{
  "vocab_size": 2466,
  "activation": "quick_gelu",
  "norm_place": "pre",
  "norm_eps": 1e-05,
  "parallel_block": false,
  "extras": ["capped logits"],
  "init_std_o": 0.0,
  "decay_fraction": 0.766,
  "doc_mask": true
}
Each number is 128 + 32 x the weight over its row's rms, rounded and kept within 0 to 255. Layers, rows and columns count from 0. Numbers have three digits each. The size before them is the row's rms in percent of the matrix's.

# q: layer 7 attention query, 64x64, rms 0.361, rows 0-63, columns 0-63
# k: layer 7 attention key, 64x64, rms 0.361, rows 0-63, columns 0-63
# v: layer 7 attention value, 64x64, rms 0.309, rows 0-35, columns 0-63
# o: layer 7 attention output (transposed), 64x64, rms 0.252, rows 0-35, columns 0-63
q0 095:139094110086107098170153068105152122129099084084126133141114113122096170162130054193164075132130090188132122126169128176163132130120148173121113090133067100147130137123123074146081180130103081
k0 098:096112124140126173081103148174114104109104120123117181177144124096147089092134115191083169108176119147141129100188173129098092082097091122093144165083156074103106124045119132135136073119107150
q1 095:058117101130113180124137111163141148124102108095082149139189077108107138137140082149129148113154144151169154144164097112131126085085088177114160165136150113182173203098114167182144114131187166
k1 085:124084108126161115090134091118130144147076119180098157154098142142115133112107080189098136126087190132158193147166168129127157116197134163131161130085068100117113119123172061100145129126073085
q2 101:151076126072128138197143089135101180136085096141108115135148068121089171155133076133175122148085164196125134158145130108137089141186157190129100081118188130127120123106148140164139080138158125
k2 084:084128100091133141105098110166152133118096108096125123177120156136116172126093116172060105104167194191096116174153173102100139148093110108124137125084123088123136174089114116106135208157182178
q3 088:099095106092118114120123076188144084102173060129109130131065141139149098126108091140138106077145097147084132134078136181121136173062166141104141124095099091059115156113119107185114158172109150
k3 074:116105099135145100144161176109120116042156122120137137113133181147163122167136114181033091114115106096118110131141189126058113160107125142112113149113127114129083144095185122100070150111097190
q4 096:136124146206062127164133127119141193140096112112173101129139142132124172091169177101141170155132120160156111085147154157119119137196110075157087174132131122196169115123134164121155079095155083
k4 078:139148120141119157159107131110123139218121127142114123133141177089053103112116112086174155168133167164139059115143139134146136150199132073128165149088115086165142130121108142077082138186164086
q5 108:134150098074106092078122138101147129168132104101166153212111100136125094102121044152163103092143096083157143172160105105111133175115148177135151132147118187171167155165113114132158177151118168
k5 095:079112097096169066062122089124134126085168096137119102133161104091151112126149126149155123061063195174127116161169145122133125085129154129128132136137091122135085082115159099040109121133133087
q6 101:126134112098197091156101139171148106158165146142123107088112097136080093151096034139143126159168117152112161149099173192132094081086172167129187120126122110086111132114141149112083146116090169
k6 089:119056150126162128182124127082111135188123124084116145091077113102123089103156185056112130114122132114124091156128208107115134138081120114158129157115174061121126112098054137114129139118178148
q7 103:088175143086087133149165173108148125159216142130143122158156077123092124171155164089123152165194077111076126123131115131135096088106098100149139210167125122164101103123104096106120168108109111
k7 109:148157117195190166136140152057132133142197180097114078107132134172143133095194066111183168127119089175140128088119149133103107135079109119129080165130154111088136125160113111158127105110149107
q8 104:087136112108158142122138100141195111138156091125149146129160074153169155180089109093047129109089176161123057181122151133137173136130173149114121185098125172100126127100105179146123151137159178
k8 093:123117159170136073137133116159145113139116123132115109062083128125139074119035114138132158139138076148153186107109142162126077133093086112177143125094206056129151150174107151147143166161121119
q9 108:111127117132136116158120192125141134060108151158076080072130122149101102100081165180109131128091115129101117187114117159113090087154122176147134208116173158100154158131163159198130159098128159
k9 111:098184163135124047135086120156124083067138101115125124092113083131106143147066100178088175171102109114092147158111092095126125127172079132152089085155130179081149132140139146166110154114095169
q10 105:134130125107132093101101166159064088116145106147102086167092193187136089182165081124116183152136111126164146121084096129119103164154114163156136117106143106113156111157121081133158075152155042
k10 101:191181143101103125072100157141098042195119130191172151189109129129137122151088127132141159131140140107128140143143127177140132092162112139164128139123079164139164146111121158088087168187092097
q11 098:133179177168103109142106101107103179106169150133164162115136150116117082139137181093141168148104167126170122080133106156066161125171114153183072097131141170092127106151123063092082134129161179
k11 110:085131120199145118122123165174113187176191131133098103149136110106131115125136162106210154117097143100142069137132145121105090120121174137205096132154215146133123113157139127142126169123160175
q12 101:205197118087140150119125150155139116094131149154112141130172101119107106051166099071111156204132121164171125117147116124151106133112170152112146095099131080148129084143099072139077084097170139
k12 100:094121104055115131170113087148073090115163116126155146136165142103123064098076091149121153112191101128149135156164120188143114087133142132113175126126091139053108145170125136184112120056115114
q13 099:075104098167150137180151106099085092085135146109161109107119095134132134095189073150105193098103099107125159108088096181113114108153119098186083137096143094133149084177139168102171144107173157
k13 107:149129111090193161097102184181169097136120173151146121135117133130162111156178134096143116126109121096155194100089121091079105125202161075182095111154122066105070167138110118127141145152124138
q14 107:102136116161137159144089182155167178173099109144091103110148168138137162136150159146092131135149129112112168102125122079112045185217162149140099175098100087137111163141162150160100145175111154
k14 110:143044086142146123174141101159131142144118147156174108151169134139106174171121124050170149129184111141081161076108183092097120152085103153135112133150156068065113111121108142149145137135177120
q15 115:121180121055160097107147141132130122167150184103122146122173127062115140147182118105153125100162115146162133099151148198156102090127162093058080162180150109160134157133090163143137190135126154
k15 124:113104151056118114137120131146086133148047168088115142190152129145139118196199119129174132111177123145123153119077116154132145172149129069129165137147109154207111144176131124099143111169100132
q16 085:116147150134122092127154132095160116155181184102128150055082132118190088177119172145116119175119102116150091103056162148095143123155157112118118134160087155075195118168170099128082113159111137
k16 077:122113112125166136141166128158131090065068120089096127110143150146158105101173145117036168080133146126075105097142126127108123160076161109111149168117065166123078122114152102118130138099041124
q17 096:135139125182161096125065156143101152131052148148132151154102175093119155124088146063118103133132109079099133107058153093135162088131156105118168155105180139090100135174153152115179187109153095
k17 079:100121135125071162092088109158094140117099152100116111087125116160046149075165174090141160112155152156114148157188108123108132093100098069171074163121134110132147089100131130138163063174160157
q18 086:125099090092170141154165141209090106143148089137116126162134091090136146144106079133140125080138123136138155165129182147117088173042150163095116115119110106092097118159188087066108146138178116
k18 085:182148149109148118151113106136205076112128081120144152111140129096184122110123129223112184148129145100110150109148114110120172118123214142147149137094078128138115136093112092193165153160087145
q19 076:105058107102121157079138135123120122173119159080081188161131117107139136161146148140120108088160134077189136090129175112066101185111192182113130118081072147153126112124124102178129113114106156
k19 075:167170116171109116169113128157172128147116084138120133120089142151145147116069063133198158131078160131133137111134133148207143130158124155151146102151101160087112208131146158176085190110088119
q20 080:084116092164157125192197165105148102161140153078102078103122168081117098070148149105055131092202145129115120153110140121105161159124107040152152159113141144170134142142116124111123112117140115
k20 077:156117158150140124146164108119167157113160081144090142152127126134088101061073164119189075087101089096139118096124150199141119115164102201078098125123062112146134083138085114146095093134144133
q21 113:140175132166122074145131220158116066192125145143166110146124137156093099120146146176151134156166110142174186115092099122090151095161109138081133142095054075171144129127130151129086150122126118
k21 083:121144123152163090138147149154075174138095153109110107169145095121094159123110144163148097176144120119198083127179070120111156084156087172165110084109123178092113109089182094181137076128155102
q22 072:091159148198155148146082129105141115091085181099132070112152143152099155072153153123152144173126177142111099085132132123164112118187142119174126116089193164116113079192156147142170162097126123
k22 115:107080052107113152085143126162142127099158187157125103109107144182116131129142181047179093149144180161178063189139124114115155119101118108120155111139159144107155111109153107117153090150150084
q23 091:149106217113142111150142116098099133114149097202170082053109117129130159160091131050123143156132167105109097177110099129076101126145113100096200114095096106090110089135144155152120128121135116
k23 094:141109114091165164156082123151101099070181105166109117168146059144157153133126126133128086163146089147150092157135138103135138169156221124131102130201143123129134170157152122102163064129154076
q24 105:079119118141093091101126087191114131130104119114129119172187115083112156142132103131081091092085150175065120174173125096079106125124116123113120108124094123142149148090080111144139201081051151
k24 100:071125187103114126092091112090095121105100135127082104155151130089188115113085091177156143147114107089116151168154109199119089161145159219127152102127107148087170148116116167129142146186123115
q25 115:188160128116149104060119131137086132127100147134151162116218133158099138118093076129145155119134123097155161149139100106138154105071054066151099126128181097139063134091101140144138081127162096
k25 101:085078076150117111108105085146155130145193096140149127186164087180102124112182131188114188117129129149181122160106094119148090151153109142133110170109101062127132077090118128154168078134148154
q26 106:106129123122149132092140067106100184184158164121102122116093147123140113081195101176101116141082205118185074112162090152134136128105117146203144125090091137138133158126126121153149169067130101
k26 102:108114143117117136132133139111099113168129155150094139127175077080101149055158108113118179171103161108090107152150174131134142111113137085145031112126181126203128150182111190098109116128102094
q27 093:177130132109105162122087117072101124062101149140113126088163105113109152164123133122050114155152103081079083138103074134106152115182114099141120131115087154188157197173143161117144125175131173
k27 098:097156104139118118134163056111115198119086164118148108080098148132101137098096126135101148121107183107154124141115137163107122151143075064151155177163100121140096144071195153089098108146053101
q28 109:160126191130153096105089077104098037136119199186120186124146133114138143133178145106113097115159124104174077166137183114141096163101122104124114149119126192121101110119129149186108161118105109
k28 092:128143162176159109149057093109080116206152176129123118083079173159156186121194148079107122104175169184125116135122100123135158162096076115131106113130120120113118119123085166089107161137146119
q29 107:148149174194131111139141154153148123117152120093137179078087144168086147167118144189117058144156062160075111140115105149058153118108176129182121159102108105087121128176144112114151095093131148
k29 110:148133161109103167150151111135090080132148073108134096060115116127153102153062189120169124124079110115122108173108171134131102134093167176118083117132107139086104133152059069089136067150087124
q30 101:082145228130119157058121111116104117137144128128182117125131078103147140079112141096051092109132155148149143138086163140139129069137184113080148145141123127124142130082088146169161131089092076
k30 103:205105100198146106159130086105135164107123137146146150088090072142092140111144151092168096106107084129095088134168130109091132061102167120129189070111096157110134130131081107108181096163137116
q31 108:100151159136101118141135139147097138137102160101084100102118145140118146148098108082139145157055093154142097114113079170143141144196080088218082076110152178156104141122119156074066140145134149
k31 120:103081105132174097153179168172175132093095189100137108044097104185151161098188116059087128117124135127143114110123142119065155149104137144145116141146125143116115067072130134118141151090139118
v0 100:151094121114214149104112149101088171092126098105113059127135166136109157161139093095113117113062126156138143092149148086116112095164225153146149138160138097127164125118180095152170105122083100
o0 107:107087126113102122121099132176086120109142148107191173091140171175140190131109092216107128131115140127106108143086159187104108128126117099136115125139183130120137094141080183086128108212104095
v1 104:145135153114115083089139085075133086146118088159101158091202165091115084140174097110136132191161165131096097127129113163092129108176103109082117111115165107044162086129130111114100129146183141
o1 110:131169148136121167114129117150109100167168094131161126144083126072190116100128149093127124112093066150130093106082078137151116158172100150087156120156166070092191186133141057131119145114100177
v2 108:103122139147108087130172139157110119148137092147155111123173084122089144156085124101101108162117136113083172141088153147193148168155165148129086081107074131147079084058114190191113097137161094
o2 107:099153157066148094121156100083129158123132105080116116164135130054120040157169191093107138118097139105189147146112137180129145154138110133140069088127113110148111140097099171167131167118142182
v3 088:076134109111168170213115131090080145121127120116134198114145095106123126171076114050117141082147151099128117118201080142107172102081098114129166149156100134112104165136096082122129124119142090
o3 091:164095103185106157151149157250133121142063144116101087150086141123078127079152098117128151158143132083127130148108152150092170152108103122099165166101172159119121127130152073125100125120147179
v4 086:148139139144135089114124148114117142146125055104160117132121099065104090136186153092098166145158087146179159160145175128157092127147135117140123089124088100171127090124201141123108082107228090
o4 091:114145149129150170068118115083103127121181169094169106138144151132143125148144077064134124057133141157151092129073129100106144106065075127144055131106172100148127135100131110166120189158107182
v5 066:147107115120099103103148170150154175094065121119117146053134094114080111090140093155181079063116143117170143122135071105103130147121167154100156092130145161104174103069141077116111141101176091
o5 069:061138140115124100153111113136152061129110121161138098087129157156172134098102151144129096132131096207107121129123139175074098157108169132110180108105162167116063131175175119123163169194115179
v6 103:196123135121105159147116202135134146151139143134098156163148125124116198095109085115160174107122142147119132172145198141114148178163138082130137079139117145159153155159118090046090205128124129
o6 100:131111075111144173169122111144114103121152197153101145128148107156137094151088139156146156130160136102038139076164102124201159108109158117086108185081158088137137158145168197143120113136111165
v7 096:082147161144144096174096088121116054096107163186150151121152099126124170159141095114162090112104147177122079091178137188146081138152102127150136135087114099130160130105080094162105054168124121
o7 101:140095103178078118137098165131161137117158157114134101164112166088123093150167159118129168152122105144168135122104057182089110107230110171121103148185102134144160101114144097051113148127146135
v8 094:117110109063180051116095152100122141156107120170090126128142118114138120121117160088105116165107087101082127142080168095114130100131123125122107150089109161103091170103194176055180159184153136
o8 100:146150124143084127144118073140159152140110147158161141121185143102143142076121165079126170123180109129155094169144157188184179145103123073114135074128186099125133125088070120158108077087080151
v9 104:169105108160120165104113112086100106136142215139121125136132121114134100128142090134177112214114120123173105145069096150072118139124147164115097132115115147194157127109069067202106120121127167
o9 113:144074125110196067124155133100157118094116171172128180087081097093154125128162103094116099143071087107147144106136100108150151170163112140147166122147069115133073113153145169116095156187078151
v10 090:124163148175100117139097136157184117141063068121070148044141146149105064120153152170122184162145121112119129098158103088097122138107152133131130083125127121128140189084098172189149085118122129
o10 090:142077161134143116103114121133095216167144051110164050086145185136176175135167154112136127138141143178124121132182114115126123168107124161116140071150094106096089134181125102139121161131165122
v11 095:120128139146062158162093092144113087124113184136104127124126179086101100082154178099113161119070100153103135104117160140048167107102071177095145149138110102132120159121153130175122193100132077
o11 094:125121127172104112153132185154115104167131142130110162066134164165140130103110116068161095157120138099079191200162104103125124176108149167082187136110063134128129127074063138130145143093151140
v12 097:151145132136127115141125168142149132133103173178105136139078129110148146105119161173098080081117106179128154132212113155076116058153141088117114145165114049067137122148138142138091151188135074
o12 099:107158141125097135139135107122086053180169134145109075118164213140152142123126143132127124122085132151097135130158117151151136086084102124077139209184120187176166121096116093072130093153138120
v13 094:146124086123113100188129181130164180144108085160150101130188095111124088094106136128082127105173091088161129162139186111111063132140096129124145164166178167149056084158100115147108092132094128
o13 096:160126149187146134109145117108154099102079134149155112157126120062142169178104135133133184108137127160106183098154145117121154116051116130210106139071152120105111119090112123150224140127143164
v14 095:153134120103039077140151117075120115094097147155182118126102161118075138126098108179120117085087121108142111094117118087123170082133119120093095137173093147140123170193164101214152142124112147
o14 098:160171154167158125157096147155170136065077062143105141078147161122133135141083154127103114135110161129127105065140101102108124175077104125108160057158085146183126113138075163096154142167159109
v15 099:122094119126058115110185130100064148146131167138137117154098113147157098061193090137139164106107187073113115087112178096099144204178106145085146116159129117123079123130120139157164110123153112
o15 107:088183121086149153200140159119152154080143111126155144119149070108135102173038137138141132130077100129125191187124190133168109163090139140082133066129093135088146118135151137120122127107154146
v16 090:092195115189121145156123112115148078111086094149123158062157189133158130127108086109148069155128129142131159122149156132088103132153165135121124142176145168148064114173156125104197108186087144
o16 093:167122147155191135129111152110198078175089151136151083190106122106109138116158125195115135089160116123098106117173123136139092148116165145107146108158132100065154040101079120086118150112140164
v17 096:143063077152158130128083109120142124136183186135153131143093146113087114122142186165154072124130064084172166147179143172153119135094124138139085128144152154125115127188168163086118103156195130
o17 094:092127220086130167121101111087151107129135183129106181169125103147101120127161045094110138155150125182123134071140166107135152092117151101146144097133079179185155070118124088139150118137122122
v18 093:113089153084191164125091145090095125087093160091164135121106163096134101116090155175161172110068175152156120108151101120196103131070079157122107095133126100093092145133105134116110116203155126
o18 097:143180145127073129128144158210086152122141212139059133134136107147106132090155190162158077127154172177139140120092125119097171132172100081149149083152107144114145088145152119108112113156156106
v19 103:081053178162145074061126121144178119123151161142144107170144101088131071153153115120123160163164142118086105107093158108140165152130097118157203165138108138127161184168137162101082129115133099
o19 108:129202094182146102180148149109070193157128104098120174089121098109143124151114054077131138182149119096161131148123112120125173110096101142109101120128097066138112139181136095115133132052114126
v20 082:077102129130159117130145075077105156140152116155172114136107174201115083143124124161164110169128089118131134210090126116105134123114144073111153144095164097118114156117114109181110146132218066
o20 080:129127126109130133074149105095104106166115093143067110104099077090139164148137100083108153145081095191145160147036154125163141117138142124026128073151126154145092130131096125116127132157080137
v21 100:106106131130096080146159085127085051110118075171167086081156127176140115057121165114132109134130142152168116123124165098138138126110143050173101139131127110195195119116151130117103185146138125
o21 106:152117163209135094132135097082206130113149140066111144141147141105104132110105101190114091119144172175163149134125089127117120097121129170080152077125114073162111189102127175123128197115132115
v22 087:111122104186147124079161093186128094142160111078131096105094079103149164166112145090127156142145131089169161122102125125179166139136165174154118091158098175132118178164205119119166125063112152
o22 084:070073135102191128128094112130124202111072092080133157098132078151095126111115056154090115097162125067159054149143136105110095116100112108142088124107095088147163112133114102163123150127107136
v23 087:104154119167101166142183065164111099119103098058124171120100120137142154164142162136130063115181126116145072195084081147125100116160107160088132107154143079114149139190078131128133130177126118
o23 092:123129083125177131078102143091145090161100103138129090160096174134110126104154094208168121105101119127171118074089123072127101159146128130090126207156077146094166120096151074128174099152117144
v24 097:122134160080100113159151130119152149130088136120137185149126140170162137129107090073135163166132137109111150151164127107106173094122189144149148144233087150150146070134116131062166176129178170
o24 098:192154079111170147160096165162140094152153126134104127196127157127120097092134098164138129123096110116086061118159130157181126085085093150097188103082181126161108120188121140164091121096159119
v25 097:102154141104123106151115097135158199119062139065152153182066085105139136140178112160155102127125073174155082154111142103117121128106066131140160144103152115149112131120172052100182150112157127
o25 101:143188051155075133080099157092149085102107169200119050099147142182107106101099081101155124138186063154127117113105151106113101112123148147152123150126159162133105098126120098133139124130088111
v26 096:090101139081130122078097124126128126148144101179166053132183143083160168161071132110121117178079097156152147121136151132141186129152110122128097137147185151150153061108141073106090139173098168
o26 101:155156164174088130102142097134142078114131145105130203102134094082135121129128161194080138140153083096131124126124077156099111076158063139195152124107158079136116129145077174174145121124078147
v27 097:169152131178175078099085145126120117131135086106116092128144132118194121104094118124095114140157161194111141115135158166139136162135094127168096109119132101145065175176154105223167148077160100
o27 092:095141118129089082126189081133134144097145131106146060109118079127118116110106082100078166080105138115120135131162081098130126124104109118158044097150127073127131118058089105064116164159091102
v28 098:100187172152087124117145066117174058129083186148144131110110146146150077102120110126145202149133120156138123193089192130115058110145169130115173129140078152152094142137127117154128157123145137
o28 102:157118070160207105123097172068126152158123124178065115137126102100163149141134163080185114080113122150091075140130053085155129100117119145071098116122088108117103102126112143106095163117129140
v29 081:144091139100108157124052120162137083133137132079115099155087162213115109148132121065157119103134108104110059159164134122141126157158152160126131095163129125193164167102114168152129103169198141
o29 093:134128097110118123142084121118168147130187134088156183179133164173116084112117111143138194145103153169128100092092060109168125141164105116094102074101060169108069091174131136151105115167126108
v30 098:115122129140106165055095164053124133116170118138158124125089176113151081137148125124140130081187118163103104120131078136117122115078094097146158149086059146179151062083151164110108138105133175
o30 099:172151145168139102163193136089150079162179139121127142144101134164143130140149127043160085131131174104147085133126131081058109125135149107134105127126146136112042167158167128136049150126125116
v31 092:084195160087107122108108132187137154121103125111116177095111092115155091091133136118088131135080119131175164081139075051126153120117096091059136155100172135195130162104129116094141101141142083
o31 095:129184122155108159073137156140154150122114117137162076095176150168086148103149157141107118081170135135127155198123087126114164148110107166116190138119147166097055059158168158134093108083132158
q32 059:063054175124160116139113133107161055122148114085124122136102171106097110103113154176121150136123134134200185163137127162126120164170079112105130150155093128146135148116073181121139180159149185
k32 058:080158127150058116144196141181156103136098192153129158091122127089121067111167138148052097126135151121123053122142185137111163117092121119140106119143072152095121149101128143107085121079114114
q33 063:128155086151157178149190080135110127107121133189112087138122140086143064120131113160118157200103085103096098124125092108120130109204164165137139119155106211124130098134150090091121092113130080
k33 059:072187110099124197121105201081179155157163117116140116069096114113153093131137135138085139152114107117161144122092138145066127149067133121137153122151202116147130091137119187127098172158149097
q34 095:115085129146096163162121120133089124107137157118159199150104188202081185188150177131143119106118102157129168090096173157124079128138168115142094158087101114167110119147136155181164117096169127
k34 077:130144154064143119140164129109116168101144142137145086122153115154067133126135146102099127135091211208107103137149128200150130077057145126193115116113164111079141133121138162156135174159115087
q35 079:076152141115191104094141154102102148149140124136143104194115100151149094106147043156119172126126078103143100122145112084177185126159103142162120151050144137129151134159092164131091189157143165
k35 076:105152117174094088137184164142121084110109091107100163139082157040106177133130196156155107106161147132105110089183159116069163160102140124145174130155076131173159149098118112149151097137116116
q36 066:132213183094128166086113142060139133168107119156166083121132170106160099081154104145090106128173099148104131131149108147156175072052101099119139149175144153154075150127135149122131099142091143
k36 097:122112078087151075130095078129128065094127055130125161181117148142114107171115087160161128099134116091058164139100137164132107127123142120119089104168122126178116093154125154178137188077139185
q37 094:097140101099138097110132095136096146150142099118095126153148075130061059123148072165159075099130206105078074176142103147137111131103161152134124102153137067160171109113077139128160102121115174
k37 082:128135135190086108135084140161119086112142106122152173117131185111136138142148093166097123089168056086152141161117163081103083152121108097095126080152110119127123147165196107209136110081082136
q38 076:147085095082143109123064117123091095132148122109146137156106085099100068138116109122162079127058223145103102162134090124167124142102167171077140055134127103083114163123129122128131086108109107
k38 098:108102161207107168066150117108113093192160193132102174090074151133130184108137120124117135139123128064154122127158077099159170168151115096131101160137144137090151137137136163131109061095120096
q39 128:108127216181120109118106117113140080097175175143164137087103103112124154154063191157109127147088136159142075164088113108114140087177166102141103147169102148099140101125154149107199104137129096
k39 120:132141181143124135136116125118149132163192204141124147138134084092138097155075161050151118132105139137152138158154120076201160146139109114147148153102083130058121098148136091074148085127132066
q40 100:121194147119115146144127171141129118113127094104170186159121077073112145182122172146125145099164100127106153115172154203130114036119157127125065106185067131107145123135082117127120131127157149
k40 111:119161172129170066136122179098110160143182153144140092131079146118144150182135164121168123139126098103123126104073140102161136130083121153114181097159092158156174076169145109144186091059084119
q41 135:123161077118144085138188139154066156166079115089121134182139129131116083199199118179117131128142136168111125136148098202127095161166144126136134139125109136170122110136108120118128221125093106
k41 115:124119124099167112118106146134032095191117155129123187145111144090141132176144203137154155145099100119140136129103102115145162152193102077120115140175127165155103149108153089085143147149135046
q42 095:145117156105097092130106094143055133147086102123168160179098172150140087100149144085124093131167128118133106157192135111060155108096164158126162077100075072099095119147104092166125156136110078
k42 117:078157189110097132129076135091059154161106113088131183187122140130129145132105155133181141122120136117075121144185118128148146141106186130136185103122169142107166059186127126116103182083123128
q43 116:149134115120118150131185150169144158103056084134085090119087168121175122090104173106114164127102143111121122144132146152063190085138118180182108120044151122138116086111163081086147117148133134
k43 105:080173107133111169072143111164162123120110074121149174081162111137156036074095155107112163105140125097128098162165125115134134089127160130184136132117176134141104172095155138150100085120053147
q44 114:135127109155112131133047136065081137145098100166131144131141021159133145152158100055083166119129105099153146151113090155153089098086080112132199151126127086137105155128124107120145134146128158
k44 093:153101056127091102131111139115118125166124025118138120091121104116114247126145177114142158124160146113170161157130100158123124148064122110087128124113141131101165166095099135077105130135126158
q45 122:127096186095137141145178154089132167169161083109150144141126175100100155153151158098170141129178084117190127039173126131155151101151143154160158148114126074157133176117147141101092164155141079
k45 120:145129160154157176141159180103115195205169138108113158156146130114132153145140120108163082142186088121180077066131140062181169116160116091114139126098118097112075138083135105110124116112123098
q46 124:141141146128099137124130116144148106140148066159144111163073142069160131128078157112089118100148104129100145178187137095207077130114051110120139162172099195089172125100139134101169128136140087
k46 109:180111181159085162136122123109143084106091150131130110108096122134157177069074107167125116146172088158116139129117158101196116102080110096120146142184164159131207137085143139163180080131127108
q47 135:099126094201066075162145122132174142142079073082119091155154118148169121100118113152145145101103114154137124126119144131108144081120123156182064142138104169078189170143175131128082158164154165
k47 127:122121131158140075182184162121151068098145126077149099155162103127073122170119084170137162148114119065103156123116141092153132109153101169113048152120149154141150121110122123208086136153122180
q48 058:130072148076092183114107104124151062141170158169116132086144152120116164119117169102119104097164190099121093136084152120094054182087133165110158136161138164090107083127136181110118140126167102
k48 096:134165152131175086065101133137120041138182136185148167113138120079148165182086146100132093112195098111124071169120168091141130134167146102097139125171094158172129117150148113151139136132099161
q49 070:095144131118182120135138094148130132140144168146052118160086146086160085110103153132076157187092111153107091094128164107114190133186159147124153143122147199084123183158115130109137132110064086
k49 072:169131158138056106061162181105169171167162125137109123157106140108106116149135131098167088147153137132128111122113057129085163155162098115082180158199088105118133119154076110091132072130130105
q50 078:128126129201129118138154143067111157094149112196130114095140082123180123119076121119150129182201124164191178146160135155150150118153107120179161156147121175116135180138107088172141094134078132
k50 067:086067146125085149115140102164168123133123113169124082116086167137097087138153173171085168198150165184123126129142177138080147132131112129160152139068170161123121096050122132082145137137149093
q51 078:143163085087165146126123126177109135109119143124129122141108119096127119130163091124141081045117195078102138177087074124153124144086168159056122082151156071108087144164104151069146137105117144
k51 090:117124114171151132134105112156141112129168107160121152170083106069136157186105112171150096056145066091140117149144140034165108109155091120081122098146103171162087132178105134154153116097087120
q52 076:142078140134113119088105172098107145198135194083165139156137129160033155102172084087175075078090141146127151138107154122132107139119110125077132111156123097161093096122128096108083110152127165
k52 089:096173131165141093194100118103137118154138154143092126119149070128129135160172117117125148110115115062129093118115111072225164139133084085094077150213112164120103105127159113100153133099113156
q53 077:091099093149173094150193130110114123136145100067099119134091117086156067160142117122158132075117130119183083071128159095190111169186110122160095144114172140173095134138105097120093169114113084
k53 088:082146136153108102134060190115172145103192147133139125087091114048162115158124138126118146086131115108107115175142087083109131154071049104097137144118096147128083119170140117113173147144134182
q54 084:085146040104090110141125180154161113085113120113108160120145121147148098086123134113155154190193134155166106110123136136128198151116095135106170091095067126139190136124154150160152096169174162
k54 125:142171169138099154114120140078098177134156183125106119102122146174151174066096175096119108194093134137162114152136088133129202145124097133140118115082146153080168096166138083091129079131141072
q55 108:135146199180160085149125162106116064086142147153129119148117132142118165192066169147138137162087098089189092115131060117117091125162138153158107124187080156076109115136125131130150128092094114
k55 129:090096142129126145094110179137077128130175143164105196033096153162153139178123138143116172157101056130123118131115103160083112098133108151103079108195124098103140159129129153153116069099119140
q56 108:157158135164165099123120081128120119076111161198124065109177170201148120142109144191109171113093117120085166092124148166138173117184121112156061155109124150126131101106106151086142139179122135
k56 092:106199159146133140193120139174167133187126167107124092148094143144151129129144135094152172101121123129145163126102090178132104166120118105197096165093173046079143063130126149131164104132149153
q57 107:121190102094132089144077150143102128099150128146182144166085123096090120156102167098119110153108111128148202139196111203123165148133074128090159099173103151100130104118153127102150119195143172
k57 110:117167125042082074145141169170146114141133043154163139177180165071117095117135115145153125124127114156122141139133159171119097136109052112140152130108152138166119171122064112148166132130094164
q58 119:157124158165123071161137124141154124154155153095167084106141153140169158103145102074149118145145090128142140082056177132135159151166077136102126109175057140114050071148137141089140141170165141
k58 116:176148145103193124103157110193132119121102198091163107124100188080157131096144094109145122181160093087183130132104133120097118159128123098106160050133155092091097094147119101138131111144154073
q59 126:104077120059086142090121114165150117101104084104128142132164138153074124076129058148155113101154121161111162137170115154123057096125171163107129112149129033106079130105126084107117129092131100
k59 119:111109123089095150106117140143137096106089064143122128163107113151134118135125129156165174136188118146052174086127083162070094070133209151119117088094094108135133148094079105127124069135140169
q60 108:151142076181154143150140115105109142150103150141133141135121186114171133124169147150156109105138098104121130107165138058156195135079112053122200138130116075228099118133090129112140162143137116
k60 125:123072091176124125120147071097179111106080075127134149148178149135146124175160123161137093141096163138137137103107139099131177154122185141120193075105119132188157107088105161160047144136145104
q61 114:146128098054151172077103105160121134206121067152173122173156143156127118150145061181170150109105135164135134146122175133102155125193100157091150124094132078135116152136146143132145124111177177
k61 110:160142128136149184174108134155171114160151134115146182060178099135131084182146167132117113108198142142132144139149154150186146160126085169089178140173175092141124101173109182134145096160147157
q62 113:127137112188170114131143132104126145147098180070138123179148078177065175126196132115102170116137159142135168097181139095124154108106092144109055099106165144093127131117170090129065144147143150
k62 110:131099148135109124143109156139116113119128105110144141181126110231096141087159113160108120117178187119205129099081081118133130139131098071076166128132161108125125064142188116120130145127171189
q63 109:137077112119155104166129103121122204140112147093109136157148100108072211124176067148155118099141093128132186097090169144086052127134120081166102107085124126138133144115092144178139121147165107
k63 121:123150181128033148137119113116153104096106151112121150152132072139098120146211130051134153132136104171097189146090175113137119114118133080146123132083088096126095125121091175106100159152089163
v32 096:111158130116103098112107132113121101190137140051141130122126093145120204135132088111149113083188117073118122086145127122169118172160103183152109092103138099063146190093182105110120092121148077
o32 100:121109150119158133080128097146065104093163138175152143090107130155123084110164198134154163096076151060156119162114156106100156070123102102133106175089066156144132099107151079146113083133173143
v33 104:114135119099095116187144136114140095154145148128164093171071111104166130123066159108092163131153139133156157076165165108190144141109097134151130103130040131184101135105095130154082190096075141
o33 105:164113170127082110120092145111131097179092115137153085107126046196143171098170155105121221072100186123114110124133119136138138119102133132119117178149116145134066102147104185122097139143107155
v34 100:174117104090158133132145140096151089117187149153156104126144100132156063145149161171135099127157071118123060091086156106094082073128134127106185185072148127163150122135134150133053136094103140
o34 107:109122133115134116141118052115201096138175111161091114110074105143106133146130107139128089125165141114058105157182114142100097177138136140080111084105142187051176088174119146116119179134124150
v35 110:131174082091126098107176165111092117092123133165103151076135134096087108154119104111160155080083152178162164113186171077125089045112153144162158092153122085151085098127157139115101142091134114
o35 100:158139057145135182130103105178138104160089117108084118156170135089096137125168140129124104079106144122105122202149139163088092121111144114140108106187108154178123191114106221136111134116180130